{
  "attn_scale": 0.102,
  "init_std_qkv": 0.0283,
  "init_std_o": 0.00707,
  "lr": 0.000781,
  "lr_mult_o": 0.64,
  "beta1": 0.9,
  "grad_clip": 1.0,
  "warmup_steps": 414,
  "schedule": "wsd",
  "final_lr_fraction": 0.02,
  "train_tokens": 654300000
}
Each number is 500 + 50 x the weight over its row's rms, rounded and kept within 0 to 999. Layers, rows and columns count from 0. Numbers have three digits each. The size before them is the row's rms in percent of the matrix's.

# layer 2 MLP up, 3072x768, rms 0.0362, rows 1864-1936, columns 96-191
085:514435497483464512531505502532532498491390437553521531459443549607534401575495458504550556509462489437517460514460517529477518540459508469481610516510587494462473412397450485384530494531545473431455466484465514640534424419516539493504486524550560553449535482524555500509519506422525518437
098:418494451506520559558428515462513496476514439402463510469510528386458499491451486490482497514466405453522434466581572506504529478498442538476489447485532512418531575492491541432578502521482538524576499486428486491564430455474430406471380422455477462525506430511544502566458509514516448470
105:473454486501553528532500554521548465529537415476482457521538493403544511511528509500524516482505503476506511477464594535458432518454500483503527471574596536411470505531427558452477594507396549339540519490363434469516534476446498565531429553469487531526483480507563477558453537531484588541
108:524439459519447442389575468570488552435503509492466406534477500492526558478542492550511498550491475502448557557560397512445504538476523532460540524596467529488523552537462475488516511451445526455483473530470504442463563490449498524599536453458531561385470529471492476455538520499547509456
085:456411540525459470530487507568509483508508476426441588393518428465439540437518571462470578534493579477515487539531517510484541527430475516466588457517490533521474524519383425447479531451480547605505511514434411465545615498473503557549498488520580474456508525504375400501467471557530489565
096:482534489484513535473506530410510514493445507513489531517540433447468473460548495486585524582475528485553496377453447476515528545513625536484443518534525550467477532427459584544559463455579533550541501433518503537492517541483516528437471474482555479393468519580479518434451533571582553600
110:506439467506517512449556404517604514474459503472487520489530537503472484565510455512446460466504476486559414516533428534475555530453549505546347527532510543496495481434507561540559409486446529436552559437484551507440516554382483483540399561372526532501530574517436476516515483571585515485
109:411500480477491518463500568524521469523425563479554505354502533431537419516554566591673477515541446426501548452508501568607585502467467565532482397470547506492462473492473476526473475531465502481574480452507521524451509436513516459579425545513518517517535518435494400447487489572476496531
094:604487423512472413406501486463430490446529489462490497568474511530515597440534510571488595446488476542609513433476625521483407553470479465465562408542553482501557480569519390504433553545512517515463491516518582547656517488578515515527489511376450488436558569500510478562430479485496543503
090:536393493577465534544491518514504560566570486504429527490516553446544552594595478409507575473500517459558606455563462602503502493496485467564510527550499501467442479486477513446504545459537474522442380533496489476524447430400530509511478483445533468473519582498443566519531493510467553556
100:526495539516383470546604547508511489520474433472536490460426472449508583512458436579512547499492493447540506481508521521478545580429516546488460473556486516464525444475470479470375488444426599520519406538551501418538478534540511534550473491486488562550438485524504534471428507529514472504
090:336421576494464453477459460510482411493493519575583562485502486557482461441474488617479550496476446514479398561566582625503591461515507527517403499547506551451506538474469529556408479554506469558473332546519500576436448429502545511574441510487506494491469458512538505432452534441517437505
103:540436444543477521491530531446611533514493486544468599519390380558511617472500462550561452533546545524457477462437557465372391591434406475475591484531466503492461488551484524411477465428561414581535452449458453488575493443514532459557467522508608555498547519503524495456501465572545422589
111:475485523490552570421479508592532545431502476505524500448487412503447542491465518467505448508543489570499487510519459590474479503620561526539483529463541429544534485499462555624443421512538473533500502470512503515579479472501453565577558400400406551505462501497446464471492502495515487649
095:481426472601498454455485401559529485492445430551474546439505493451624576476589444478535515567456484535512460556478523539572492590503565535452511600451560571509493480454473417495521621531455544459583528481558559406650512500411467509541500420456484455447501465411507583441466498526459464526
103:546506531538482499485481561528529531603505431503455553434569470505507521452536535523592519531424524492493543429517492492560510638484419534452394558532467431479531557552501546533619577434448509552568481513472488445576521471508498496492486506465483544540485535514500505535507442453484547500
106:491448581461428421500579476587550419482475461463588597485482445513508496505549498549516512559595515555558586540468609473526492504553587546533546568478572392401505437519460509593445516507421563522479432487526446546500466453538527522453444436496540434499517517546576463524440503440428519557
100:399519562552566492556575587559513477472510530505492502555474514470457439449499506485548513537465498434484497443497519519539562567598539437465429420468484473441476556553421514460485497476562541588430559476573485433535535452487396509486536563472402466419475509594484576529435483571520496482
116:476517588505450484465525614529436508466467491418540557404499431571560566506465488448544497534530476540476516487372524551478396523526526491500402466604541392427494512546506425450465553467552470517524472481565530442570456484571509497518540514538576543485507553555471609509535479464498418543
121:502551440499575501474513397594511602515495579496559534500541470514502435491533522505510465442470517557547442614513446484564519453496556542533531556458503540516540536533515520526502426497450498527531442506514434530564514454477490554578450527418387498564536487467407425513523437523514465501
098:576488447501533525532528592380421531464513510503534552525607514492486513505508512513584475514537472516423509416505560485469504498541538555403555484478572453446381504523588580493473540530436451524408551475438475530449588397350524556428442498499483436477500474414518554480409511450551527469
104:460492568526532504495547517548528459492432495500558516392474446567539643496421476518466464530521383560475442492428487513539511490457521459425498536505490448473494436452450460531525518439414510505441383521576515535580424533596462523464486521450521461516484463524462521495463457428456480578
095:511476475553504501463533516557555553526537522522526528537586531473575511552559411487418381534499440420487517445394474553486577547590545495531465678528551534509480541515466515520501588517532489505425383442504448511542533488556438668514537533501531418496618422503454556508520467575538513502
079:454447545586567538593602420458431487520412498551538565489441509549441452556453509516547433448469485495518468507481594476508620455669465396435509546543585460424472496371526511506554491395543463511502484511501455456516483531530452514440512495472545512477438535558459504410461552521575476503
075:513458479477565453464489526570545510558497456521508514581489474552550457580459555488540543439493481365538469401463493531508404512581527569522473409512559550533500514478520478514409512469451582469473532389564487590571520472544503604488468516482502417617525446530405506510417472506528539502
097:449481526403675513538504495419585429556572459557500562514581558589455518495509536556494526493502463463498525472524488482510539506527470560497512413490524518398466573573441561633576575475570469495489422426487544429551521458510571539469454448452381491385458547562490519491363527496521502556
110:538457482468476498440586495558505460527562489477560529491533420530502537456600503522536525565476525527440522500595551496542555546433527475494517477526494515492381478497434517497482471405454540470530488536542571401485434446536506520485496465471509593482407622500488443530574525539595490503
084:511491444449454519475509526502509531515472561419571466531455522517499566463521589460495385536556530500536497543483509485574512495546483430579495478579498465541483452483578555319460372473531481409440439563445504540501541483450465506522560557540416519474454452590534582403578572539614492477
071:448424590543499495485475451505508500535476494635501551526478497515497517469534491535398442481553506432602514489417470541415397476379515521455490462479506559514557488495410474495432531537548545475536548445511422488467454476598514549533479480452571468469475452516542405421444477583523502551
102:513427504446463397454622461505382499531606460477616447507452470451548413422509531554481553605531501528507504509513476457471478574510542446525474520515567495468572576509473510602523604537482475533535455576488437508534617472573431498459554483487429590482545473571507518464539548493523459564
101:507516496512505495529468477526503510450513485478574546479467506448510493520516542483496467593640509503596616538581446534458519550484638567582456531435572501510583540482413625520481552553546571480489532504474532587545478477520400517359473576421476457576474556576509545453500522493500572441
098:493424488429535507592491529458500466545557524546594590593553476483519493525485523537479492538579498462529502548492532483560523534496448585446569564555500474497589545448535564520519630515414548563490420465525555526470550450480432478510553545481505626501504444618531480549427471460423536522
100:471499494511495607492530394518546487479475540471576462520468425508579473476546414484603544563459477603484509531521534547488552539548440527454552425514420526520453434539489452447588421410521549537517527452520567383502555474502505464529485387463558540549485439493507482505600385623528483457
100:483523519420447596475512423511460503500511442461538444564531513638480603447534411483443459516521576527471410513474529424526520506530539525514465597521517490565471534468514482516429534392459468551547461478533492447513508475642483498542465420495540561545446521648483526526587554473558512497
100:503512514481541469479408440514494411509496470428466583558456429526565516458466555489487532462502472534493463513498551414465495481523484461500531442499489490502482404391415479462488398521543533489443449558422491549567435490447452511379483580517409483553535367447576473567513477524500536503
102:527509445518553492559526511457435532501550422443510497502444479622549444467433509499443532450500592523516519473422564559414455520466438425522552551475497491448569537410478424438488498538464554462539413517480398492532448489506480593557564525544592540485461459578495589517480511575561486572
110:481523389532434554452516497595491593540460419478453437493532473493547476525502463600523557532451485396436449500498469545409423665490487520462427508488526562468436458548394546549503550527503606450535495512570408522596462544488497570562424471508555555518519536595582574459543477525515582524
114:488566456470496421414511463507482512512522465535534690510441429535507554504560513437444473553559472586592510505455450590477578471510533490470474521471571424549501540506533522520512588472651571462447531403421455454548512420506468526462503537518478459436407438575476530363438466577540588518
099:469426438501591456492599471493578552509587533514446647499449570496486496499584464488496504462466494558530558516602503506547556488467514483604471499497495569519524476443509499500521521387511504478536520379510485363483580448547508533490509510477501565472471540467398492571536404525502566526
093:572399549489499641533532509515323564547554542433520495539446444466544628508401520453423575445564471478435430481450515453517517456586484387512476500453495438443592446490420542418504590444534488557413434530521423485484580498395446520511521492515482464501561408581583552468471499532600480538
099:591519495469480472543532470533509503596520593519483522480526469495546559529587548492452527483508461511590522425530545594471531491511535513572544554557515604458543472624511508460478519474485449559531534435454625498548512482472449583509522521526453451446451559452550405506448473507522520476
101:571483517485536484465490545475470490449570417571412506381452321541570541579457512547540482539573454576577506516436475417514481589564483517463549458588503514507620516524489455421521540507631601507488465530471465507545559483519429592466459378443475489519463538508563582410538409566626326551
097:451371434640546495491513467499554567528543481493492542491394498486551514483574478498472403559510430409528534511556523535551538453442453495569578498505489503516381528505403503516503606420507557526435476526487503553486557432441464450547534550478536510458487513525431564497539503516546523530
095:515438554441512512505562542452530448535454539461498519559508475449503604451447495549513540548453465459531403516533470494606569562571497507476426457487493458488479515579494553480446580496505536580438506507450404530562498462511469449454462497495470394442542452500420450458504578491541541488
103:373479624517463444448457515519469475348564546541485528469527551482505556458373439458474545535525416554514537457467553556454608587510507605447469504543482387467531492505540680539506377508588520529490553505524556502489536473517485478456512395475558413531446462397504562464496449479584478510
097:470497465564528471538468493500504463552538596476451582428465470578533541563426458469472525544464477519517531498537415544487531524511503475555502540486464548482503553481482554464532538444515522450541523439404479535505585516514417480529499539470501419457539522426496427534495486390559484571
105:446532508476575490486522506529491427501493498526527546531506534452470662469534496544467426520465479536478411542495536535519510587531537453459454491509528617489527499418517521503404459533457494448559396539538563557524453509521540471591437414492473543529442474541474511480499480498556418487
101:530485509559481487531518501486437499452530496492412578517472431484589500515482478563548513503487520505609519521530424572419508541504558483437496479456503542514537467485542519507482579455489593525446479552413441519521524519474551581448446495492523553461545571409477518601421466490481482532
111:419475509477506518536628570604460503489475365508501503554592469569491540468536597448452506543524487468591556476388562536563528532516565481519589479507614460490540482474405569550502570511464437516528447434480543366566481444529420498506520436514457483510501519457479553483549467484470429569
102:485541533505589524431480467500557568497384484518499553504436507461480525476539530580580564491554486465615546647583455593544580507452493591565503514520463425457500489543389526516489477435430568464531491532553560518588452480481542526426399429444508447501472467486502435508476436532475580515
108:523531521502458456456538536501478548505527538531493556498547537443479574562537384559544476518543482640525496509427515513533518523435525500540489579613521490493479532410399485593380494435498518527611432451513537430554527553522506517525489502478429522498465507581378493483451534546439556575
112:511588531467536487550555543543514525469450459499531512489549486545495548483554514474642509476483441500470554530436443595518428492491569588514467522485543498549460447558529449440453436508497527567525484560535584477558488494550544507403527451440489412485460472592481558488497496497585518546
105:433469516529470447458491495557487536473525496558531544461481418498515536579471519581438518518572446447494590484510485489585548487529553633543551562545550489535540513498468542456483564513512508463453499486453519474541473426588493549482445545493574420484542567489397506518460464492492431605
083:396482503459518388515458567602421460511516544510546544484480348578502462540437478458506530510400478510483613501597493479486432596500453543525485449535478592458455539307521563451541549473551512494540523524495593537536441425537541453446529562467496495467413451519603626533506460539509499528
097:456497535508490460601500418466431475484534527435472497504488573559490595515504422512475542453517488494509511514369506491464543474557443482499550506592585555411561449513567515511458507515399500377502501569467563533609450460545403528550494552502493502486463534635578526526516544468512568473
104:491435568496455446446504520488490553495458462453464426427510514449517446482488572410601502471432491556570530503555540569514659586494514604526503464615544510594523518454461593496501541539548550481459527462498453493496464495579483450449507509498550515503470477535526480485505522513465397533
104:530526491563511473538564575438450533468502453409477440464472513467485466461412511580567446413583462443419571532450537539538519502459471462485604423510531466464381493482440503468448566485563567463436479552516507520549468470493490439587411522521559560443561474515496506492475450494554472576
100:460535538486523508550479536488480483521509558500529521537508469604506490440505464406463489522512567487505504458465491495487540587437475501467465536541516593550572527478555471426442480432474489651514519439554518448528538455537378505499512450477442443491418437510517516389474481453476536560
106:493487510460497587519536439514572441570462517485517579460502512432511445500617374445518529497470440474554514435505435563550529525450494539553496552652467458478423483454488502467445478451464491443578495501443600485452458444470461479451410522421466560389460424507447466549458517454464554450
112:512509437495471533500524475495440488478523516464505505390542485547505431528455452470535523495540486512528611499533534477423543573562523439509500489501464531464549422469421472519510566537501532461495448535524443477542440513452518570562513366559628552430523573470497559514566512408497483649
088:429586585573592424496520504474535501519554470514519469534505503510467532496490464491472518559471497502494450447517532529510548536504529521552522536455485385382535538465549485457497516484495446573539511562453497556481437465511478522467457485486460495476484419603520490443489546506486555514
116:488524442520521552469515505499543512421535527542467589490510486564561556546520449522535464526556391420456612499452496512487548632444440446482534551508575578464479534457521621505507505564517562459440462527436508517454508434565369506477453395465472437501485431495576582482494533492481503545
100:445439535594540561436519480439577502525490555528568501474482591562509499612517462583565545536524485465552524458426567519519568485546416459530492545500539410506516544337493459468491588488563540396561412454467456519500510499490432528449468522436514541584508565458408467513523564490594438554
100:482430451483416494518485513453489457528480523478509473457398553573582520461518490445552581568479461450466559557426508505479580484509495529496479504549478577468526556407498466522529432466459488528502504501483630441532482455446412606530417490488538543523534539507543528578549463502484530463
077:523433538499449536451449509566550493457523513560575509500477590460534405498495455535494541471462587576533504493511565621433592490494457497536587404564519511577555465505439521453501430466544503553475539504524511552528456505459512538503496530501508478413549499480486545477490397586542480460
096:548479475466466398489528443475519538473476542522620492519466528533496465572535510475608507457446515513533473585540521430422420546490439457520475378488500522380452526501478519441496428611544522464504481514515539467579555402476543380434482533512487535511529548560441458532526502528623612529
089:474464522469546400510594503525507404448460538509600510484510463592577419539523417460404425509513478460439472486528492469489480484494515448507487430481469485473470509462500596492483330378481445559494424444555494577508505460493503535455565456523510495490601370498523484514430532510514495382
113:620485437447512457527528489559493445510441467556496499560494342404502466509450538471436486508523503526519489510414485508483545520544472476479409448526554538497527514568452427524533445535485455404590545501561508453508460395484455492480446554463575616519445509499565463351491449593502493540
103:542486582471497493484454517475520497518550485526484498555586418631530546520478440529478518560556439460430608470380507493480495533490533484435497585485445472460481511493491518509488471393460592489506395471499541479547535455524482557631575458475458426498535489581514517605462479412518495481
105:435460470483522513403457384458476394572406515615404561495500520538447475616471412512575514562463365592548567439511501486451530624391493611448543560501498543407474524429471483506464441565518549533539564511531505426539551549439472515557637487525528585503439511429472593485410427523549442542
100:461457534532486394420470515509548468448511442465501521418483512444463539469528472523577536545551360509442588449576450525483455514482576503457465465481423495506461518574486541435476507469559535519461458510517480455518466478463521540474412481502463443500496554409491503444465551516488630544
113:567465494521505484522558490532501530516470533536479645433566556416570527462490542557511468548555473572545576553602602565477438525526474582562576455529499499452506534499399462470528427374463544455517495496575499479530433366453549456570514503450583473416441549531416586501522531448528548568
070:529348504513529492548488580590442449457506513484566476458653523478521508431540487490359551470541482483458490534453614478522502536535400500452449525517485531461472516495452488525531575513516549508571527491398502425553461505604432485552481482475528555463526437515442529481522552437500554436
# layer 2 MLP down (transposed), 3072x768, rms 0.0174, rows 1864-1935, columns 96-191
070:482549479520541514502510488489464484521626498518513443545505527414477579424555505443432548511525503476488531431526446480505478503566500526394552548433472477470439545512501526498430493474416529515515532485501493427480454472544440498538561464511436494502368450563564459476565473415457596460
101:533518468497467539473542541493507452547477493502584544490484509482453484493455520498596582538563518543574558531516469593521483534396511581512466435505496562503576498578530440519467622550519531579506426587509523498529588589471633534411504569501424437405495606540558455533488505457448527518
119:552503446509500563576496502538447547415473516473521475465516497611545559516464450511452506477373467478521463476432423483492451420506436505605550523468429450535462476508539476528492483526598562541412441514372591491490570508520497494429591537460545513474481508503511588439556495516571472514
116:516456626537527404490493460504584370491484530514514541515447497537519626482484499427528518428580572565526540410540540552496493544458480464448493489554525481476519510412545466518490461516556446429536460442517497470485412489464465503575454526482455438522492500572489462500404526513473509537
072:493540540487614446469524399385590451454606541508569615517479488507501525471581433474569559456435541390517506494379470468538461548475506566476527533570428503495618481475512438449502438452546461498539451487509516516482554476457504477457511563527483469526496478536516483470572577542506470453
100:496425399525507484571521484397489531547504505508540484537442547459551556512528551530429477522491537520572564486339525435500475476449449451508495472556507536493487526431615552443502492422571519530515442577529547515476553515444478521615449623506422501526544504419558416592516556489532502476
127:529514592450490555546463583577511456448508420542529447507498387546505551485493478455586538552484509444501486470440478469488538564543476522458476473481478443461554528511498552453467588538424517589355491533547444529512442479481603436488594472547584449490408545477467579518552539498447413503
126:643473557478559585473543475402503545531541453507473569535343531491421554610516454495501510440458568533540468560503527527513534541453420539482453577548441480515560450518547469548495484559479510446526378532525475500463485477396565481537513483503385460457354473586457491501468483433548496514
091:448566501397440537450480532422502520523398497488446489468497523533557434576513481459516375449449544500486526477543427460443543376546468528417523567469526479503466507394578547409496474455510475522477520501477492473532482491441518467578589456567517611495470501593415536431587558592536521554
086:526517490462514616507496526550554560430518401501562437488534490550431481418459543568349533486409491486560545561422426469436475548550546549466537489552520487526424581546520512604527449484506486473511511451503517500467577502552492530573462544496480519549514446490572413515475458578565475408
089:545563451465420476535462503452476451506551581433496469576612625487582504520576456469428444449523483472484455616488470440492523432565500438566495496508521429503512562364581499540561463476531451573516499405451560483564493406535510424424491465507558412528558495467545482500494590537601514475
082:552605484423476562509470527489545543469444605516494457496516574445485600541524517558576494480556483532568481432494426384511654463521547541552467653420456489579555449542537487528546509519474476365508594460480546441465503517475457563459543513520536579616553580471475449520518482504470512516
095:413495630548548487471524577442414612488466457522510479505543512435563531492574498506397480527438510571467536442553468457552525519530480578558470531482520481575531517441437514531480585406538535536468459528502543495570551503531536544483489577502407430464536514482512574413564545421516449551
122:464495403481414507539489639494432507456487459453480498530516474413534490413595503468560488511489387502553516494512516487497434401478467474520586537530417451562554533543449497456518548528605547500487520518492435548397500537418515511430458558505400492399561420475490544476470474449505599478
089:495472484450441568485596585534662443455523433526483410515604508586439510533407545559486521506437453477499411490466530536593468468531478596505515439466463577392472564461518531530466496523517506459436451552483528521552431528586453600482510493464462511500487571501597489625524422526535561434
124:415526475454518559485542436514557577431449554489569478513525508555512506502396401496414484484524490558513565532555472402465480477546574505548521426424521572501462427462423481435498466512544475459400502533555520554469558435563495596519534432488513400496504455483507532546481474565503482561
104:491604466403491492453505541544421506480609464484460437580559481534518507498469488533487492509523466463501554422453468500486468531501595568478569464515517487481481471498392447408499515478545566505477496467517469470451549462529581515486512551412536551513533416505397518375466524583551476433
093:525480536532517509559521486489480486437453507467460539553511429471599603480457528537530469486512446547521479495427430523569486431522483517483451519521518502555408489497553537476540429492402467518417540497605463427436410592593526461496523460393488400394546524523484568512563622558536490530
122:575534448524469491404403499557563496491539464509514578488486445449519460487552548473404488442536483630475484433483463513484604421500561536457496510490472483587554492528537580521435371504426525485491480497566454384525510506561474479506564496544521589472520479515436446505522489506460517480
161:453490520475455531580561610482414498492527450433473461535472557516481527504460514454512535556515465457476505416451628503497495603524526496453443411539480485446427448516443505424487595556513549468500505513449500440443457509490472459454525436605612469429406518467544561493492615449491468485
092:547442476398418601534453612595537471491458546570442530563533456484446469464526547440482408442454463516548493601415475551494526427418417533511457513501467580515468527506380514525468527523523496459437494436517605569476526424517440523477542445536472508497521556459428568503482476510520457482
109:546550521405534537448529473623476480520585607434518421466467526516509506523548513555594553477528470512506532585583517508486448482529567498457562595532590446531418505542483539359414568502483510476513567494523487614396586469482498549524454450475512488577504410549444510484470534573437573482
081:542464516485555506465413565367501507488496478517468491542400471458575486556488439485344473404522471497424511498528472422502515549498482439566505462524441506569627527442519466493486467646531500534553512520495528522503462449492458534419451481506378490522498487562528540538552457539571500532
074:473590412430503548428454538480529536515516420532489447528516550448565592541583492403440536466510550517554500468499515526449447542461525419528495431538447501531498517566434492503420529537423559530548499518550470499426511511456473478484531515470415477517546486422483566510534556536404526517
068:505567470547430422408472431479519572405464566457491491413438493423460548549449491487509476517534558500503564600551513497464609575468501534597378550458382505558591439455515496425530451356451519494564455546441473444513546439498453368481522525528462555425469533526556482465563508529437460541
095:500479564604502447444477483444433549487484494427540495508512521473509509439589544430491443535521587453525502527448571530550494526493442500502400514524485511498525532484507469454501548524490483361556530515498540361553445567557452504544485542513577470553502474488483500476451526512466468558
107:469479569376536442425457499563525480560431533487504557466550519536459522510457496422471513428559435362438641582411571490539499544445526564523471418520513547527531488424484555481530529486576578458555490497530579510497458465476502443540464555490535495517499533477477539530468439484481553527
077:505481587517580475413541506540576386492466504462499597463596543507484547474578539529513470462587487541490554494561521516555547481506492485400445646490527515556622536496550475586509588561391480510468517447560479467537493545578504513512408488495550417565536525452468450448518506507440527550
065:479563541432495515483452577454508603409486570354506490565479498502570515538457423421593489518494506493517500477565467487556619507642514448555495548503453481483485422522563456513463452412456423459457494421516561476531463476400508539517450515462456532509443542556484588605446472454529519382
114:486562544433422534573444492486549513376457505489459586582489516365468560470561546373508491414543501523562551498519546521369495446525550409472575492414568536476475488450435531554471481484484526456500574485417507573488375496537429490455464523505555457460555442442554608554408533462539582460
109:384509509438514505553587485517482584491500476463469462411562416521522485527477458484504445417389525458397479450402523472452511491405420482536489559508491475441390517440579548509487581489554460471481537514551581413507611499551580552625526396460555476514464431480483511420455481613533393562
101:603545436521542573523537480477532531506442517553490457410471475483441483515518474434449463558422433414498532496534489634402459532478486441526491479428593503496326455420525471539469501570574542403550472501459517514593394449504495571528517578449465471431446595457489497468507479468523509481
121:573512409490416522480460593461467558527509458493453595542541500468469471492491554506513576455463529503514522534497484504511473449508403392561419556524568491508480523495434455539548461565437490567478535532468513509531503532570412536441517529584472478412466615537504528442292552426501536466
094:492502439483492549595535562527549512479547506532532515422586534439587435511525397372566507489487426571492539465503481513561568471546526467546509455566493483502497489425400419458455413448501543489594531481444544487491479476447466465416435562524474404489494498442447574549454444448521530428
087:532526500504569426498499532544479552381546507558484529411512562504469577485543428487556606484502533506527453551467482515412548460508455498407433494618456436467397543572526466600529559523514459486472565465510523542468427428494500502564565534492506494407494502547392524481530509488530484489
106:463513503482515513457450536447400482561425520557530430455508509490514506470462452481589505504454448506484528503530386485477507435465541443389463564405487476499501597519537438510520469515409537536488521492518566478502483476544524542531434518453531581547466536436470509476492479585390511521
103:440468430472535443467503488502611435616512637509486468579550504445487560481471551397558524502423517486488582502477616544488534462568513538643531562553545553515498478417425502521516637466514414586506432527523478539525562519431571511502555531548481426528567547440501483534497492463430499528
109:517479439498494477501463367508494511365509500408518483520434483526399520565528472524489526511481480582489504517458500532379411527471543552442546566533483547431405482545531484447573477585527588478503481491420481516359524514510464481567400477500458531513508434418539584496483503505597445451
115:530488644511465487516420540543438483478427536466543456499507445489495457460529514563529409396499466598562529455456532491448489511494558564547511537562536567440454491491579454465526447596472504486516504477512555493440421542557475436466465494453467449500643461501538479494438538548493463538
096:495502406563607536471432518482584491512453514477559466498501514483525494507555481465565499558477491530531564468548381588586516433481507451596380479484465440502558525475499581534455527507438509466497607528446608496408505487468516504403398534488499477457494607500579492563526446487385598509
110:473465528501543516436451437522499519558507436515470537501509453577527436478351491501565497572390504475471464605448547445505518495485544546478565429498532453539490409435524474522510534484489492545558542444540413506520572497551462485468542509500338467449448482508540543496478473502498483432
087:525487512457569497420498522483556517576429413406590476515510533485487504476563525559501476434431411562513516513447534544460489455415389584400441540506483471539425451469432557452430576418486533508458556518421499485552440548453518504401458503539569424437502525506489478484392463458495517465
086:394536513492483465512476524476449423508456507483510537405452491506426551568395498535393500482489523559477507553506521483548422522478498565391486553632398518434533464408512425514494425497547549576501443453478502464510508523523396478411564525551487483548492503559562415408391593490606523545
086:553540464460502487471498500561514461518454411463505434487463561553541459506548494454486488506596483554543525602505580480435486438517467491532585503490506491543493523458298481508474408542444500461549499513566615510405556458453461502423544564441524524588514486475574575551446514493505534581
098:466527479494563492542485436595433491505419494465543516494519584532565474518525538561565510385525434489459434504560480491537459520456536420499456494483486444406387453525487454504454493505540509501509535467518481474516433479480416483462541480470491535522431500424479510507580536417434641447
095:493490589509443523554475562487521476519442529527585467469597490487544507526559522492428439441410543534521407470462619506473461462412456543512495452521411417384598476510324498580411487427467441516543477512557426512528536477474514439498529459517461481586481484530509619504479534527432425510
097:439443420527513465458496386457478426483571558546476506540566364547399490446492461530525413499521463487486608520542461475545452456468576510468520470499467542512591501456509420450488484537548466464515568505544476438489484470466426508442497442490505595593548579454418582471465433480497495528
110:529452497432564637504479444442508437495442446436524453535551561501452481558519487454465504496455454452485451492487502527543538443499421406484494506423595467456468523537482353499561448589520511510521539514544479446455574510548468417511444514552497503541363445513481503496540506483521527525
128:531486538463512534544626515476531398490755498478535415480535474519557404519528472546451450469509522492528543499538519497561522514507504546445567505589479482433582533444470593460421510553492552519464577448528397494448482470491636499473431394571473503459415575464550524481437506546545488504
122:537519448484509398554524498474484499472582538425514505378477617472503437563506529395449478553482532431492482451466486485539624492458486480533437468444494537549523544511437536533436518532398457596431387483615510615423460475490532481594598430456490573497588428491450524508495565630532522454
105:556364453498440535598447474433468544483538502534482557544541498498541539452502476501395482438609528533485525488499445525400521474446570500491619479500510557466472494464567498542480510395512544506554534492611380491506469388512437508546471401548474505410444450516542455426538429487400536537
116:508452498519488537514614498519531509530484474467430474557507521320451478524527548521472544532479520561464489457472448472493501535399436547492459526463521467542461499504428493482507481487535524473523514520497487492391459536486463504480536401529425443535529531515566532523520537471414482470
114:445501457510488524558449539509477441519535421554527515498478568555556519495445454463485521403500575583446517564439479557402469430479598425603546454571513492441472450488590486502420366531425513432511464411509513441485452513544531517539459503476428496613512452504523503487418436488469517523
078:480518492461490547509585407521502574450487439503430427386404588512480562527469469520480507473518507504533500474505482501516497491581503575399490438526511498534492566598482490509493491437451475471484451509452542531446491485449545564578612563507524565542516405606418512476521545436506505468
094:587548485464607614462431545490455493428468518438517477525532485524452482519503511457514508577466426481555493489509510490411528499547555512507450513529373456548582512482472492363501517469471498592482569451476494500467566555418577465468521551531436432556518500470552455495473578498461490491
104:575580563514602558409437480532445525537622459595567558444448495520500475531457514570432429606499497450471544613514536552551546470450555523533379533463511549589462543472519389526549546479443496439609453567483464461493495562456461449519577579457502512535546493534520402498505426514475576560
109:534578619492601524537378547493571441406527360522463651485505551530443462560507491501490502525512505524546482582524533458497462565546561497412509636508481496520629544552480523523456372499578509512448508479455498523525467494445592506444523494490469378557553506404522475393528495502473421512
090:562478559470526457524516439365511491592511477530512473487496526439530432522534482471492478532458426547504515503518560446529432469560589454539510456505452450536542481564496494485433508535481431471453514603442519528540429490459529491425550505527465549545541484434473542490516508467534492443
107:354576538467504518479506462485448540504531599526419419488501483542438475542464485473489512581470466427477557461536562507501470545482456503611490469398476493544516408529457537476495535470500483469402510431461493462612514519519459495561491604469506509478457430604506511475522568526501512577
116:439479473429532474510510459486547518591464466519496533519522488538526471437489525552569521439481517544514558478518493535576508527469592584532499420488488506467491454510581550431475476526502476499524512503525567525423469496485552512532548472472513519537545518535485509463582532494534482566
085:517511429494419460491538456535496494493526558502563553463441499479479430457501555594494490478569472571519464555528419497562467558507506464464504535505566509587487507538467528494535439472484536530448408458595507536505519477482511459481480504449491446516543528438545499443437388520476588529
123:501531524535463523449497539521644481447517463548553511522552592538513476457494470473463469523424533601474553575541531459518487568574484457494545456491560547499500490586518528460452498360522607566451629517475579393553404444473385542544546443499537444474519551479531444505552462452399511449
095:481622475618440474479533549552482523529498462498408553506522511469545410590490570454481476509431562469520521524482483499459431555506539546521531445514451492547597480571569524522411552510430471532573481458499554517502565529475560483503489480557501432408562506522551539539446457426499462458
105:545412571559515486483403518531438486510386419470481542439413426526392544520441526448519544521443470482558409479413470546472492454471526519535417422462478375512479481598474455518547526555486660529492409560464481492461409581443531537513482587512396527414483458482597529479413423459459464508
067:550490430468590475458497486483515490390508529457450511571457502543445535441575539398489543558512509450465504551423512387543465497472525484463400520373507561515492455462504489528476522499578476540499476437415500484459561512545484495577512458453452622591592440519511417485527577605450514510
087:469472553505601561492491610508479488579561493466458465543521524595587536528484528615390548504552525543509545439399505568525471512501495529495537503522590474554540552512474486470479509482492541513493475478548460385422506465524426547550464424463535513472451468457489483456467514557445475477
076:486427541474483536437317506511488528527560460515453534412465560501507384531431490579599560466472533617540517469559587529406526518505490498512555488456476471471577517511551539429421506544461494481532524483548510449448527482482509597553540523492503623543468450439596475485447458398435556570
115:526523614484477595587482457532522478563514444432583547548467485488483580497520529458519527504459576578478553540509518431589568494542403515440586455546491517551562535492452504539426515411479409504455469466564542564529446551403440468587499590484565498538479519491478485507425469575498449512
095:519506382541457453390466468519501498547562492540532533440468576363475593520519442529517540509466495453514511499427445473528594511534534494435513487485533498529445505474508424428512477582536442484509459565516527545454497623489571435506523517508469544470417466491479555511605456534520385437
105:542474495432497495533509520533517531547449521587475509510567565563403482484475562473499492547560472499544471563509522454514480429536523426483475506532605511449409472442616458493555584440481472436564496493481506556523501535527527578441594384537443457541435554527554494603459563549516468441
103:578514416483428514500551454572527500524528573534502462464530451579551587543471440498447517462522523526500546545572537506515524497537501409480482576512540410551534543556466500569552409436432412522456446474560452509473448410520422478528466443442484559518611510516418605575516471416493463476
122:500453508585515514550564467514429463473546564542464466471514438549486478514544511492531543608550446511533465527503570578502524531510423483575459567497429511511485522467515554464669602548477497474626401498474398551491527481554593506584505526536529549480509473509481522511498511504554511436